Weights of a small transformer language model.
Training: a variant of Adam for these matrices, 726M tokens.
Each number is 128 + 32 x the weight over its row's rms, rounded and kept within 0 to 255. Layers, rows and columns count from 0. Numbers have three digits each. The size before them is the row's rms in percent of the matrix's.

# layer 9 MLP down, 640x2560, rms 0.0301, rows 487-595, columns 768-895
098:117152169178103217102105118160139134078127148116153097112049123168108122110113129021128119152096166098127107069173163118100076093176122110155139127156111129094158116154211090131162129163136170113073160126177145146142128115142113089150156152135169114157172193124141068151162132196117129111139137092176156166163159135142108158112128160131119159103162077116155131110122125135109106113113
099:126102151112122149086159119150085154116174132170159090202103108119053085094185061101112156106150165096180080093075086102093094127158072083148134222136155125159142167135104100139144110170123182152142111145123149124146094084155113103097130135169111155154111153159164114110098186083090112134166158078137173104129140105072098146096146097098085129155178081123061159137096119141120134134127
098:107149163122126129133098089145167145160093182163135131120105160093146108210166142074113144110192099147124089100122124098123097096067195112138133120091165154124085148143155071127061095121139107122107133129174179119099127150153079108141085082069161136079135107115185122125128153132104125203109164142161090127150084108178134190127112099069123138122124101142127133101104095074175127158141
093:121160144115135116128103090120137093109164089168131128178127162093182160167166100150165114171083142115052119175101136108147132176120146173102075136059108139179117080098141102138123102142144180127193119155100097132111153110184208154103099099196066134155164180090170134108162106118132136083123052117158172162134154152175133156139113114106098143181106155137109118095075207132155072076165
101:149100081082117147177165157069127082107133107136130100143066162139182096133160100171187141149114109199165099096129115133147143064081202089137127137132135120112109177109090099098142135075121150120134115097129193138178145132117176136092151143180175196148100097130109107159141161108148116092146130141196139084145153135144136189127088140118161150100159138117110165108133149132138182159115
101:078132143164132106125156089115173090086180120059124147107169126138180151119085109090146104120111139037115130061174154050133140114116145116117123121155088096118155088119154132154123116131126152072133143084108085078134119058136132111148101109156173109076112138109153128109068076098115174069150105105168190079148180131110134149156139137141119102143091098109170114162133111086114131115133
101:146113145186142129171147160131139150157105112149180082139162125091093109159157061111126153068158121136109075072127139083104082097107065144085046147161162161147098056147172115156140160110112144076107150076090100117091126192142108160095100139176162131152054083124187128113125140129113115105113150134103105078124155134114032112116085164154080118136162186127131148130149100083109064108076
103:156116128182104101127150123077090151094138143080073103091100145103216107125110120135117102121137122094165146156147113044096095105087154159146134109209125127160165103118130118170087138153106142124111138107177181137096121104091129117069108139126098138108121107143101141126148094133140152092139178124124117069146109040128126123146121153156111146194085198108136119158070162096101123142083
100:135174158100086159122165122082143145100120162086128071149176168162127163134126166098113140102111088076110131120138185102115104132113156111148195112115171112146122165097132173165120114132103129117092149125130191075125184138117111113129105136174138115159126110111111207131163174143185158113133122166077091106107165088085090115116136140142152120160147125148110122138133131100129126129117
096:117123124115093161134175082175091164163089144176108075082126096143169193157190097103165121146144124173178132159128146118116145131133087146119137116147157154134127143114144143141128143135160103127075137133148111163147147089159126029136130168173150130136092158222162136118143153134135105159166188157146093107135084116143102085054110097091158102135191084157066109140192090183157140112089
103:171123163110114171164147109149073102109089119136104095097094116148063093168148081106123062159098130129168140145107134166125153119176156104147126164138166124139117156153158121133115099119086125146133172132085135136149109169093179039122085181110137141126094162126179167149178160163105125155149173127126200128109145140126134132090163153158129114095097116158114067137164148113061139135146
099:166169156146088129126181109089123097118115136153069149134129139128227164068096149161118146090191150154144116131162192134182106151140148090124111128146179100158138110072142087162078108058122107196110133146147125157128131119097142192100086071102112127158067084160214060074086146122104153119124196107123162083088087137157101176157095109145127166132108095132146105121181106124126084176104
101:161095115095192068168141076140145059144114141134126147163089139128142200125150097113126113108129132117118174125087207161062162165153100114090158165119154176110156180141180156140142118131171109096167080177147167144116128148087144115186102126133112115140153105125092122083105108092126082105178092182075133115152131133174189137098120088158094097112090127181106162065107108115113160118136
102:159150128125123109077155143141172105072115078112125098122166122184163121181095095131135197180136107128164148102127141174072149183096140133103095075072132069111081108147130109150125163095132106197165113188183178082195171181175103130083143116113072190093103164114136154084122098172076149081114216118128095169192127127152136161132106113141080173100133134130133062106079137157188101136148
102:156144122095107152173125169135111130184158145174164116119182122116154102138108108083175144187120140102158113116115146123133166131075127144065128149110102150167135166101131180115072052168117124098086096151028171139135116099133109177123121106114133134183110137128149127120144147131120106157101189155142123123136117177151077113113125158124152106113120097142142093172123122121154070128138
101:128177176100100073108170142120116122174105119180101129141118144131119055113140123182109096087123134134133152178077163125093149178116124085201098184100159095102145096177129183138162170102102120112140082074145137169097099119124174132074141107140156146114164142104065116103173150108135101149149140128145130104119103204131098130114188097161199166126109178134138078140061145174159096136118
100:143127105064118168149110135089128142151143136129133145123099135132155155066122150180155128143148174163102102118116184192150107182163084098112118174111170122166111173115115166152154146133105147110102110156134192155160071078117121093161093108126081194167085124159135084092135112117059118146176112171125079132133142115132120105079135060127130136143066122148168197126136090085108123120111
099:162112084156091097147159166156129071105119095092160088044111118097081107082175121128112184094071101145143158096115091134141109124146141104128063097132130104072147096086115138091110127135103199123131147192165125083108108151129167086181046147070113126123140088121106083082086116128158099096087189095107109132120074092118174110152048142103081106148128143131139164093145172175174109156214
098:115137167087158092115146186154165161052140177108085160191156146097155136147092109128145162148144116165168176127115074080054058131185094167089090068129111132024154101131155164194073106115115166150167189202122097081151148155088155103176110154105141155087122150144102151104090153134079143140118077084189092124135095100123133131145124122101077190117080158085129077106123131191152153150132
097:119120125121070136111096141076081135118121119121218160139206161158056114117118105104106105217132149189112108145100085121137150149142103163107149141110145136144117139140176123102221112139143174113172152134137095155169092162130122172145178143139134097177187064117206143174222096165119147105163163116118149160079089102132140070136117173111154134125131121149138113168152110115197120183080
097:119095201159120127081082099098071036121110077084086091127168186126106150026145141051174140078127153193083136083088111105140111129131133093118201132213086137117149141171077143130124110128090129141147176139088154119132079125171138067177140140080150148143101089099116146140156185148099109156131035084143122140110096173125051071155092128128130085160109141120168160138112092134129132111090
102:177126132145134143168141077109117155169054095150155143181124130115110100109122107072120102160069151110144123109154117111166163141081167124187112128096119094154127141131073156056138068046117136183129126103140133117118133106156165135066204093194093132180091110092079105171164117098143110133109148175108129080107106140107123138131144093126140126066121151137127127162178081147147133177148
099:098182093158125092101172166152137109100087161150108053128168150095156106131106120137126120153194106087097170089164162123119101110163088138123137058167122087102116122144102120107107158103118115169077097140142117135158112074121159142147067131175155063138122143150118171113133112169117126104116181165104099158162122156070110105069153145179194162130147107125098130137108152151072119093074
102:128143137085104119115116129123156090138167110106077153108172109080039084113126176128098106087147096156052121131089163091120150146099170132137168135100164085083115151115171137134078114142145065142120134146077174112179144170180064129149117109142101137177162120157168128159116080164120123168139165135113097166151128158098155117131153172130150126112135185176166208150123112123154121161143
102:130216100117130116089150091118102080094134138156098114133124152175183121091122103160153088117114096191096156129078112105138159175081135154119102123138165107112159167192160098178134143123111113176113163092141116071157124157156120206095076111207093132104130114098152131093137132142145174131176110149153140088130143172151137059070162166131119119105064109128115172122137085190143096103148
096:130125091106107157163103144145169156152117109158076097118124114166231109131124075092238085125135143125145080162114143085159132153164117134096107154102083119123123145172124140130116108111118129129115128156085130136108120187123072147101149135123118160163133161099104110154113169118093099141077133188132156183127108173158089107133174139091107155144166116155114054080070166136137090119111
098:074102065133145180140069166140126098096071119123170090108055126125126152072107132143116130133099169105085115111117144088116122096131107145115157125132109160118135168109095132113130121101203142045147086179139133174142116148196049123102115176112196165152154189152161103072098118126153104152112064116110151106159129093145118125112080092147097142128100140115068120122204158148156157106134
096:149104119131132119163139100157168180135090110173144185141091095120154143141136145148099120105141170190125155096163134161130118124145103152112161096160135134157101146062128129171143157109169158186148121153163126119201098139091108130180125137126099088102165142108158139127147100170110141148140158150092151101173072098207137115093108154079120099112156135104097101128115114145105166107139
101:179157154161131151139090136132193158101180122169096136175161104117135146167132154156175131125134072139142154130144164069145123173118098114144158052134187145157134201180105190143103119104088124211134106122140156083138111162072204142114108092138164139090146125104153160165112064159155081122150103154128094159152135135129182145128133135130178116203113097118143144130121140151094101101135
101:125141135096190057149155047088103135150066131087122166089169123115196171092146103084140159092119118163158146112144105150061189136113166103104070154122157064108150090069103160101139107175108127125112115105138112147128103080090090120099136133123050085127141165073152155182136101126141125148104111161136100222129098067160118084144122147140185118113148128083155142141136135146094101151153
105:135142116084139073091087133205084149092145117137099144105086112110123166142121126148075117138073117119125117083108182136125074117079132173087162175168162094135098105113081161101146132120129123107114116069108122088128168112124172104086136174134143121142131079113167162061106137168096102107119109134021089143133049150106156144089114144124143125077069096088178168127107144142080128128122
100:131147104159105166112114138168058181121148142146140107140170158120201083132126060121136180172121104107141127127142138083135147085109147110156136076131115090134152082107202163102138121135169116112082141082096187146116150137115158109078144144134129134139155136097103120161104125157130118135121137127100123159154124127114115132092100120092137132113179131134088203117093151097100089149102
108:130099172121166110141062172152094174099116133143070119087147053107133092188160114155137185116152122136195142186131073077134180169104129080137176173080112181159140093148132125121125073128125128128097089114151112124134142169133144114096124121078095178182125127174131112116156110114084102126118204160058150176155162162100185141174132087100126076133132046164115130063111132141137153129146
099:129148128116115150115113070102166159168120175100111107169178116145132130125136162142085163154226142123119143130085064108111068100154149112155098151102164167185122097152115123132161120092144117163114141109148137079083183187153142100105153114095136150120125116157114117120118168160152115139156132152099135112149194158119135136135157161105084119086109170167139140065121160128085121092116
103:143109150141105221112120160169110130078125172082173097150084137162099172115109088096164116099143087120070160133164109092145174153125094114138170127150123172112144097111083156123119158141188082153119146154121095138135129188148141182131142108130151122128146117140098141152110055208118109145167091141158139103142123182124151128161136119107195164165098098128126154170152145113080121075158
098:143120107098107100135151111149116122161176119178110164137095099130143133178129150128121164125142179071172095105162189101118120076108152114131129155124145132094093097111107160143148077075171175124109113108153173138161161126114163115108135064041155124089071128152090156143113138139140089173173107146108137140141138173121089104086183092087128137142151054145089082127119135149187149144126
100:074123157167143110131157171142108113142119097183129113158094132118080096205152176142122105142123091122135151126150075111123105106123156130136175077156195156079152154218121096126145097142132108148088112079150138073121139099136159180156091108150133145097107098151150094140117066104102139210193193147135118123117154152098115140089066118116120160181127162158108168141114131137106128115133
101:088149144193168098108152174114124190100187078153084096138093136105155103195112132132160133118167083115096121144125106102135129146170138165112121138143135092082121134149123142107101134106091107178085126157132178143112113098115123141071155196066113105087146119137152160133123084166110119158157181156157146139147152081151137166084153148164083145096079108150093148095125081101081159141122
097:138126142082063099079196129114117134150162175110149167132079073078105146085118134154130176163080149122124075160133133127147170133134171163159123119151136115086135131142124124129144102069121145154104155125073164135115105071102149134104098112090165148149099132095072098108108055183159110130091085086125128155094135147115109107079110122138068156169076083059130151136125228125137125103100
096:155134099148116126108091165165155170121136095124121159146093105128060150141152127102142109136175078144171167136060068113066108133101057139151129167159109082128098125082116106151133137128133049150088136106116163114139124118157142146071166166097126121133164111171114085131164131150129074100117117181109172060088140117101093076138085171107084093117109093103192117149089142124121078126136
103:147118163110102148114156166115153145155128083147125180093171092112127137192158123102119116149188122172081126155110126122093157102133205149102151125131166150185094074097176169150133110107154141176078156116134144163163102189087103114119105105102177195103143160079128198143143134144102058142117133120129131200114154116066148089142101134088104148127118073122079129095107142149123084111138
097:162140127152155105135140126057135128106176106126132080170169141152198102163083094130147126111113128103143128096096133106106134132118139182102139104114159162140129083156101102152144113184163120056089120132176109105116179084199130111145155124121115157097150140118105170155141122116139131146129091171111127186116137204146139077172135154116146126120101075134134130179107182115120192108121
095:142125134152132163142135111070139085179135164134128136114134167133079160166115113193194113155198160090109137187064147187127137148089159120093069102105138115156150113105133163098122158137147090118158176100177142119139109136119110122085111176120149090162150127109143086179144119132076098141110193131062138083178194122163079125124155086120181145151128125156069172172084120083138143133119
096:072183146201104093159123160072119102136173164154142108185126151137140144085129144156115140119181137114153117113094146171209143131074129213101144097164126085093187139149106184150110160137119173096110139081090096122115134099134181091169090188111157104109183120177121162102141160099107113096129090125161097092139128127199112139107106102134144148195142095136141123175139109094152178098096
101:162115106184139113067168109089118082081180151068140131137110101095135124187157138098122135170170063143169107107064102174136131087144114101116107130138154114120155167118140170075080144158110123106158148192074093079124121163139119102172186133141142148180116111135109133109088087179166097117126191159123080093137140086128163091137117145109139151110076155134107147165117114174099108120125
099:144182118115119130072139154094132159131067178071120129106141160077152110054113151128066152092131152089096143148114127116191064123131115113124096115170142137161128100089115164158103153114128185132107100108101197137146116191160115199120128127191146118137064139082135134054063129092162072127064079141105122118117158170174112184170120161106062129163128070186101110059145241099118094102154
097:091052146086093077127126100085112148132173137145170090132134087165143152186165137116097154149123148095085107150120139119144160156195187135100138140134193220060092123167076129107105122122094143166079217139195076196151123077090147110176071136139104163138166157169089108189136139087158143216170135187196082125138080087139074180124130121130136128122122164092155118094148122116125101140154
099:185103155152156201084138127183135169170104145129132121112170143110097145131165121142111111116125143054133108074147173139130063136113124064166109110158121165092101098103103153095133094137120176151151108157152090092084094142164112147134145120135088150108092121128111168099137075115195120104184127156162128119103101127117115141191082138047078114111081163111056136107134125244145144133162
100:102146145181145140150131213178132117133136123141143213082114156109146160085116128074126147177126176158124050132156137129087091118133085120133120142112129112155142111121093117118154120139118158126166114130141127143111145128146103123154151153113143112124150122111192131127172082160184158171065094173161132139143087141095114135146099095108150155157151083122150082119093146081184099078112
089:159145193126133131169137144143126117116150123123150063112097138128214129156092115147171101115121087169080143078145164102177130186147157065179108112092121131091127131132134089102118092155128124111160151161092095109109136143103183123076066155109177171162047129104125095129134129168085132125045179154151156109163160155173190139131083063153124124131113144138151166139072063102175111122180
098:121168100135126101158175118124135102076170106175147128164136157140097108095125181121141100160125089128109158111165111091128135122117086126124152148099089143168120144108159178116094130181164125136135128064148147115106079106191138126083112094133129181120108121095159115123109169167173116096079138156157132105146102109189130102077125123062095088174110158084149123124143144120163116168172
100:133073155176158159141134158084072103105119111114119064119142099158166139118153101139145066068173116072175161114118107165133139033068123139071128125137057129035109121088108184193100142169166116125134158110137125154133094111137122122161120178082155096163089105181131141099111093118100103094147155133136072052048149129157137101165189120058141128152158108168124102175159117142061123108090
100:142143094180109169107150120125159128098138154130104154176094101124150107058124079148106122079127138109132141114119100200129108080170107160146087094052094092109102105125130160128165135133128125125158125081131114148155195173186130129197130139071149131157144144151137169103119112146123146122185083165122095172148106156112153177148128064197100088123130129104086135135168177090116132162145
097:134128134056108110145144143167124106136152157086156134082090081137167126119115138145128085103087072077135088182110064172149069153150180153132073146176084154121115153092093097098122089098097203091149142066088165159136158081146099142152129110125127126142169062106112149147146155107089122098120166079095119119057136174071168143071171113131202111144111083161172072161145196106151210135138
100:133195165135100107100057125078145172147067144143149125141145149084216131165131091130080135114102160162071138149125063123110130154065139140059123136133124119080116054099136089122107151089082160058115135124075173129152060117112127157113099183088167153151136181121124130088044105196195083117096028106097128139152096156168131098093161163180122190123075129136106101191065165174084135143145
099:105088109068164147180107174072149084099094143109165110115113072101181112079096052143079162164170113088156128109170034165175137097108077091182111102097164148117119114146166110107133116106086140164104120073134128145110102105154154087122164159099027087108117105104143092127123183119156165144128085128090106128112178038091140061082112145141198115126142116116102128108111125101137131134078
094:164102119137068132139099122151180148151074112140143122127068139136084142128153140161074124126162136130144122193051159108157140118166107103150111108122106133148102116166133127116131184103145119118089122075109098104151169103110126122113160155111153127165077136135105090078175164140158153143125159121154126092083191156133145135151093182121136108167099088139129099096137118139093137116118
097:133127086137111138118111139150153040160200090135070133111067074134141206122139138082144087096132126110111087131185208108132165098117128121148095151104080075136194166088161149100128170139169112112139125125104138119178146103202130080178064127060121151171121141133165095135107136098117155134126108145124149144124112096095119109152099118176170150192163157140182060147155170056111136087130
103:128132145104160124123140134085096132086169156068160124136207142114149085066116140128072157141117079112131128086132095103088076170145107131119121143102113129150207165129155142190107122039091143128133120102088073096168122169127184087153141097094206112141103147112158159140151143172098132197121151104123130076099148167133093192136137130119119113100139131096176187146146151164131106111112
098:141128129089123152122125101105180141127110082071117097162140134090096130123072127114102143124120123115130142084137167182120116089104139075096120089150113138134115169112099170104110110142136159116159178005068141180127202142144214128082145194128125167107154154174099136126188124143138166104136188126114156143137106130148156065179142123100111112094136114132140144176062115097074129165104
098:122099163155096101120114149102101161096118118081085125122077184153103106150109122185129108122128135078112122167114115119142093092091108188179087115128156176107132148106152113090189134049142108143132142157133121110106102134167086114127135133126136057127084097113124051138118110116112104200108157138145151103092099165149192078127121139139133135108137137091132100072102115144160142109143
099:124131146151122175134136126139078138164169087141112153136103125098107098196136096124096102133117098098097099131108104096124135075110085159125099178121123099101095123172152162137068148207152133146124112084164103146102158116153150097136149136165113143088143099117133114082087099143146104172122135126149179106134121094111085114078138155122160091165143135166097103162115173085066135137153
100:112165072131114175159117113097142152147108148105142065088098124199120117081104066104137121191085144110120162155140148146109168108130144183160185061152085144174142171128148131079092051117118142134142134141186137115132075149153152146105171119146094135132075144107127096168146166092074176093082179117069097115161153140137127081078107135158083116106167129154102090120106152179119157157069
099:121095131157145156075165146159088111121092133058137112141151120164044123088084072082170152073086175129131045143155165139110140081126099159209114102134110132155192151140134110127152106135146129184124114190213085166183184107147127100126130169166144112127107127178117176159052158112149099101208141104163100154103151084191206101154113163062149121129109139141087123116160158176111149078106
098:145143120141109113155186151141121120105132050104135162117124158085154115143131128129126118106152168132122144098137099177080129134072148087150161112144118103124149102173117150102131144064185209103169135106135133122136057161088174118103122168132122128106084087143069101096105133133125107109166107089160121168129098165152088211135127144143099114113149104124123138155088151101151099111131
099:125130130091168129071095067200113125116147112112082112105113112158161131148137068119162090135135169136097106100132144081092090166089133073095081115106129184151115155179099106070132149159147104139120101148072149135156129109142142143110093116176173146118124160100114102077114140137116147098149068104160045135098121087094127093119094080169050133144150111142118087131089082131101135122170
097:097138164083158142074131140174099146165099135090052103171136177109107129092127140130046139100088091053129091115151155111156095142092122118200124149148157159080111123118117136081197117132135151077063145092136167115154096116159100097122127112188145154122179127165182119140142136105155109173073132137123100184134131170124077120067146100096137095104136115070137080134113143095173093182087
102:171136110172090167163122070182186149154125144121123053155097150132067119094125133106143144131072091118151134122174075119097131118167116068156107126159163121121132093116199119091103125146174134064100139135145093075150152098128144165101073115165147141114104111097111108141146157089124126148171116106168151136160094145106112134204133138161103130194086091095150059121136147105110147116164
100:132097091171148116123130176153123127063145144169149108194149184096075103155148180091083146164093193104178168130168043191128075105124119194190081119131121060150146164127181101151055132144124107102110174138087147144125092135065124088137164081176121087152148073132137129093125052057157111113135135127163079198150147157121108125115111081086101168114082079087149160135126139161055143121157
100:096087121122100191141089191140163115138089218109190119152090148130170132141144167148120126195103123207148143152200144097170128099093106120090165188137105084079116143127093155107081125176148089116144099122101130091144080177145128224098140179152030104164115084138099125145115159097102097149123050166130101095165197110090108137163170120063164141117137090137169139161121123158117134104141
098:112163161152105119127091175078156149163103127164147102100133117148104022064132176170112143170138138189160100138127176125141151084095185143157195086130119143114086133099104140137088117142079136132133104146124156135113139129145083103105138149096156085089112122126140125115138161106185133101082136166161118134056123126114133179112110126152109166117195178082102065127107141040176107079116
102:152133110126169157128073094127112062092144164139103127116090149112146104100079129080110104107137109153145087109125122145138145108118166117107133112104095114116167112188109207160147130125108132147167118139157092103144156123173155101179163096150170118104093075131186116144138120167115126100186179136108124092107142136151122085129122133112080148125185085114128137114103091112110150094087
101:083087096106197108116076146158132142148073134144132107120163149099128114151119093133080130189063112123167145136048090100111140118150091106077160151121141110097122126088155118166084123113146101065065137109110122071097113115115125121110167120095168135134135120130168131109147103115133167123118144110116112140094133127182102116133148056100111125107117201170170135130099114137132200161134
101:119134095198096150086127127135118094118145032134122144116121193114076112057132127116109111069131106142094149123129136142102142053126150133120153105122142088065107138119134124112144154126145100159141143108135136119112100163079150100192061167111125117066103095121127124124064093120214165182104102158086093152131173098154105167128152112119133178105164115063136105066050111090110079159052
103:139143143128079117140130084173144097078092122160150088122089081115185147196139139166159138088116151123171119095142151093141107108108190155121198070150149042112125077182097127107083117083103141160133146144151192135154141110128137073094117105090109104140165156140124164178153152152108094123098117114153085154108111179112112065077122157140119154072120154144088140102135098166108109103181
102:180140111162124136111185172134188096124151095161170130144146107169171190106138143162130066102080086117166108184219128178114090115141163145114151103094141172117169170149171126090103131103118113131111150126111138095170109148129146131117147096182021104161202158161104167114174138102115157110136124127149121107146106146095156112120158122153176094122138136132114108180142108147162138180091
100:127123103124049140142147145156101143109102106086196145153106151161126142163183166142167192163138108099104123126134203167087150064126131140124111138163138153135099125118134076107140190140120150102098168188159126146179134115090089184152110150117092146106131186160111129132075128108124122126091112156125154183138079106116126129049115103113119153176187076121126166078156161117181137097142
104:148093136138092147126104174095126147152164164067127131146149181134126122136153104150112109126158142084156207117160143116115133101102083073130122174151140133064103111114093101173119143108140074118074153141071143155105120130087151151078134104156160113172139048133172184197078093076159112125094195128102112178154088092041164114162176147157101120109162169084174113135134063154095133122132
104:084077120107066164166202198105133197132183136100117109184135189148091191120149165130160113211130142140173162192107166187094158112107114162056123144121134140188115152109148140157111161124156133137143142156178103138126185072170114156183066192134085093165110152141078140150163143153141040156206114136149039134108147153098122252064134102093156107152192070191164148158145069105185164126103
101:194116089109095147102152094166099111067128111131100124123059173139070130123159127091099202103050113170134139148152116116121152077099204114066076148139095158151120142108097121065164181138117076117168146118179150137157172158126120085163176081182110091184052122144155050112137119185151115158187000101076145128070200147113127130100128140096111147113163149154147130105079142105107156110152
100:179107157098166095111132087110166092085147123126108108167146141165196177150140170130141111113117119159135137127104168107182125066145068146130131144155152091138140144141111135096126152122102120149111131154132089107135126092163105118218113101112136159083085159108183103118154154149110134133115131112208147127189090111139159109092129150121082128140065121097121148160159145099135113111123
094:119146093088103072112091177157124135170077113095118158152178111116106121130126097177154135138115108139194146172142147131159085120131152153126126110109110103120142109131117136077146103131090144117087102075153109201143160126144108131126111127096194162134133191151165150162137161166149157126107127115140115181107124184135141128059052143084147131178049179113133099143155153173099125145157
099:123173133090180126096111138119169174095168094155116160159132129124181105102099099141113163148166135177132115131212147117060145194143091139115127118169169132087150095161176104155059161110141211144147120087151147066134116205171145136065089079093123146073068117109158123186094166125104175133083103135094129018045103143147138142121148194114140117136160111167129108130083118095105116138159
115:134191068142150136160126150139131140111054164134147123130081239110130122111069131103125127092136103165082156102099216121096156101115139124127122172122119084154072125137186139080112188154176105077137100162171112105121143127147128125113183150140081114188132079076142112108132101160192075171100116183145122094146150120114144181099172089112122102118167136131083138121057120128084137147198
103:131197226149129066123086079172131129119067220135096144092143131177036135100105168081155137127146156144152179169074106084135151151119138149168178069045146191135149068130165150027134171103127082142164171194122151133139140115157152189137092150119120147109187118125114128118088120078109102163144100128138171136116133096150145140144124140144080149136058069121119155127093094191125185128081
101:140130113122149144148116086103145167162103112138096149107147210084153126127127085085156134147106136139130093131184142130120123127134145088130086086091109110172140130120111121155065143170143142160170146146162127070078122062125137061167204135111092109203102140133128087175118161131097099141126158086154157126166111164113106081168169078040182122109150102188159124090082121099072164159114
102:142072124127133110178175080125116163041152152153151107142126115089142098090136121117110107111147169109176146128110096151154124120074108095154130130106097119119134062146124117108119150104178112163152160176126115109141106165105176138099147147086118087079150123131092124146169130134115095169100162114120098115118148139161107123164155130164165108124162099157082162088188109173086133159147
101:172113114122050164142091128109130130071104186123145070149110137114117148131112200156130097118102113107135110167121104115122113077141089124099173150128178171067101178158120168086126154114092121104185103145105087134120112102181077113091131142140122097136066116141234122133080081093132114142117137116091134151155079105164070163124100084071159058132125098146144157101157140150080137125119
101:150061132099177089118110113066146114163182071125094123178125132133140122133071140142084161093073136102135151137153106075127156159131166122137164136057135166125089081101109126125092087120138149130123138093087155122108165137114140155160122190101128122141099094123109101123158086119191142153071130135122186165174144143162152110091093156147104154135144141086132141200120150123080176133091
100:174118132132109102090136135160124137120105049092123148079113149139072187073095132117135183128173151119124117130136136138193174139112138143172120140136114107101115095098165141026143103153164118094125153144151154135103083167093163184144146185105153089049110152104119107085107153152161090164161166066111192129096129117179133153153098083177133128145149139135162129160180173140092136167109
103:160117119121082095088151110092034092091184117135205151094108146146138113149155175112191103117123201142142096182142135201134108139138119127105113092087137103127148118116141116121140116114159127133116208141173100117132157172127110082138105131106170166089164122089073114094082111115098156151084113156115117175112209108127143081160144114120127096097136129150126093075149133112127117127174
101:133162069106104179116073127126135171145149109128111143134097148146085169133118112148124142146118128150093140120128170125124099119127128156141088137154129155161149119136092109147154113161100095152160143117093177131145183101099120136138121105130107122200134156151134104175144152108130104143150082151163159160162120146105100093104043106129178152160126176167109088078172162139097133133113
099:117154158100198134147137114155157177076066101130127143147128208147084149131148141098102187083163170162148149146135165173082109144100161160148132137116109155155130068070217104117222150099096080078125094071156142120123183091135076166161079159094134090161147129101171129141130150138134153170116099162070104123090172118150107132155084093145130187178103118105124160137102127142137109144167
099:143124175144115140144109106142111012060121088118124120093166141142071080118114155150147116181076158172081075084125117095106127118071079087163140117127120127106119143150110160127097154112110080100180118134136135075086165160106114139135070167153115123108133142100149139089097145129112177106095127163169144104143145138128103124144166077156135106095090136127137155081075174139168159143132
100:083156151115106140120156156150150195137144095083056124114133146139132167169087092090133126168125107140158111116085141158175104154133143112110155119125122083114096140073112093093143073151141158116045118180105083132090141111170096110125039159161144123117073177100141173124150151103159147172100218092105068147131119138148142117197187156119139113089153118165108099123146122112114127151136
103:128114157144092126123092097194078118112157106124102079156152112177044127183111143114123135102089114131114124165137110151097085112142084042147109156149105127073088112201129096145090180118068141132113173111110112064090126104085097097137104141145170073125099071107078085119206113135120113138082157116138144038166118129144106163128186086119114098161150114181160111117035068085141147159114
098:100117112120047128079136136082096166170146109130112117111139080100197158109157175144122127205062111161118163130148124089110128182106148158069125189107198082174176130130121092088190106128148157100118044134175070096131098095124160124154116068143123111105170173161107134099110130081151053125089122132140110148100124179122149090106118158144172145134122161119105141153163105129116187173172
097:130151081155146114133103195143082132157115135166123130095068105174112139125138113108119124155165148182131117154137138170104151111080134098193140168210216167163129121128162106112096114104126091115107134073157132130089142117071226151076131174187130124085124123113095111188159155119143160158109171167092167099166125147106121121143058140091130109119158182080114129128167148120087125139153
099:143121119111116146094098096119133103162118129091111099135121137167189116079111120147121067179125165192118090094071076081127143160130131116187130067152172081111119161111169111072137089137120140058095098164067097136169101110080185128123103115195155128103082117122075133129105135137149148113112109163173148126117126103164152097090081104140130134126101146055090117090103128150170151110087
101:148143118112117044159181160185159114083097117100160140165149122116138093148144135094116116151146173154114121129154107068095168129072162120130106122157127124095085071103154095165106162102095176117126101159146078112116114118093097201132125154166133133136094122128086162102151151131148065115057114165135121130129190112110110125122126138198160136110156071104102104102118129153174156144167
097:181135099124167138131112130120114076164128162182116105143123122131120093081157114084126137117167115125185137135105155102173111089153139133124125128170101134168166134105145148103080114124126137103139173131133126143145106141138108100180142132092117174092071164128151150144137152150102165074110090178158146118128138127113139084122068206130137160147134135156118127081131153158123087094153
103:146118113161169099113121128113129168106127157112130175153154161081130110092094182171095138133148108165139157086130107097085136185134194120132128159149179131193137131142111075104140183130132161115200160097124114110098124144109167127148162139099134143083103133142161129126196109130135121174190150185125102149119054145090138122070088148113137111139088151130087185132126075186098138162113
101:145147082132123103166157135118148103063158154148172104093162161140141078097053171107104082091123198155138141107136126141082150105156121116121177085124144100138142092135134118164117111137175148147100079131070157132082114142177125155137168120126127148108138171144131129118139131138112117104166144154132129105169112092214139141101124083116078110134154065147088104142167092135047126114108
097:068133117147140170185148127121097133074120117090075099108153139139173118168142119121226072171072126111066120060158123054129126107080097156112144105131150181141122103091125158124083045144072119135123199162096115150118111108150104103119146083082149162059125078157164110135120113132033063172112122085083156113178151108100188084104142137082170073103109162127112121120083100126150109130090
097:097155145130176147128094137103124144129097120143111099170125157153080144139107159137051076110126173150201130123151119170154148118142160107121203189133089152082192086152102078176129138125120197112105142172071102164115150079151178138178177148114072150098102120120170082101122153110174120122092119152065147129124120127125106186155136091107116139169095158111118113106188134134159110148157
098:154194133128139133132107145138108075160104124200164161111143110101098106082118069103138171140119095063141110175122123108106065098142135150065141092128160030108100128089114115082124118070129131153131101135122148130130122098138046110202139120086143121172126131148128086074143173125122107164145165119137137142181114138087185170109170133110116128108122165142162133136117143123158174156158
097:054106127162076156130134147165107141111135124122088096108117154169121138125090119070098071200149094117165108123071115107076165155059054136143140067112172163097085166165127156132159138150105138117099134161139190174176093124143086094088157111091111110102163135127049157102099161103112107181176129121133099193095093122129031114121110103157141090124139151097086206157148129132160099166055
100:065150144142063151126116112141109122128099042175107126081192067125092097110152099145096076117130178146146125171120149132111141157148152123088108114086084141101138139207139189121108180117179136161159163081177136119151110106108158135110165120071102153135128112103069093113143134141140111119154150155107150116076109091097114071139129124145148117092103179200152194145103158093097053152164
095:145152132169148101154152136146112114233133138101206119135142082066130087122146157118177151131094139183062129115113142191181139109106070167077137116133158199123148106181103155164130116142132140101148121070103095169096138126085138088121128120117055093131098170159123126151148137122174077144155095139153141146106108124121131106107169127142127192098058141116185144131175118055102154149098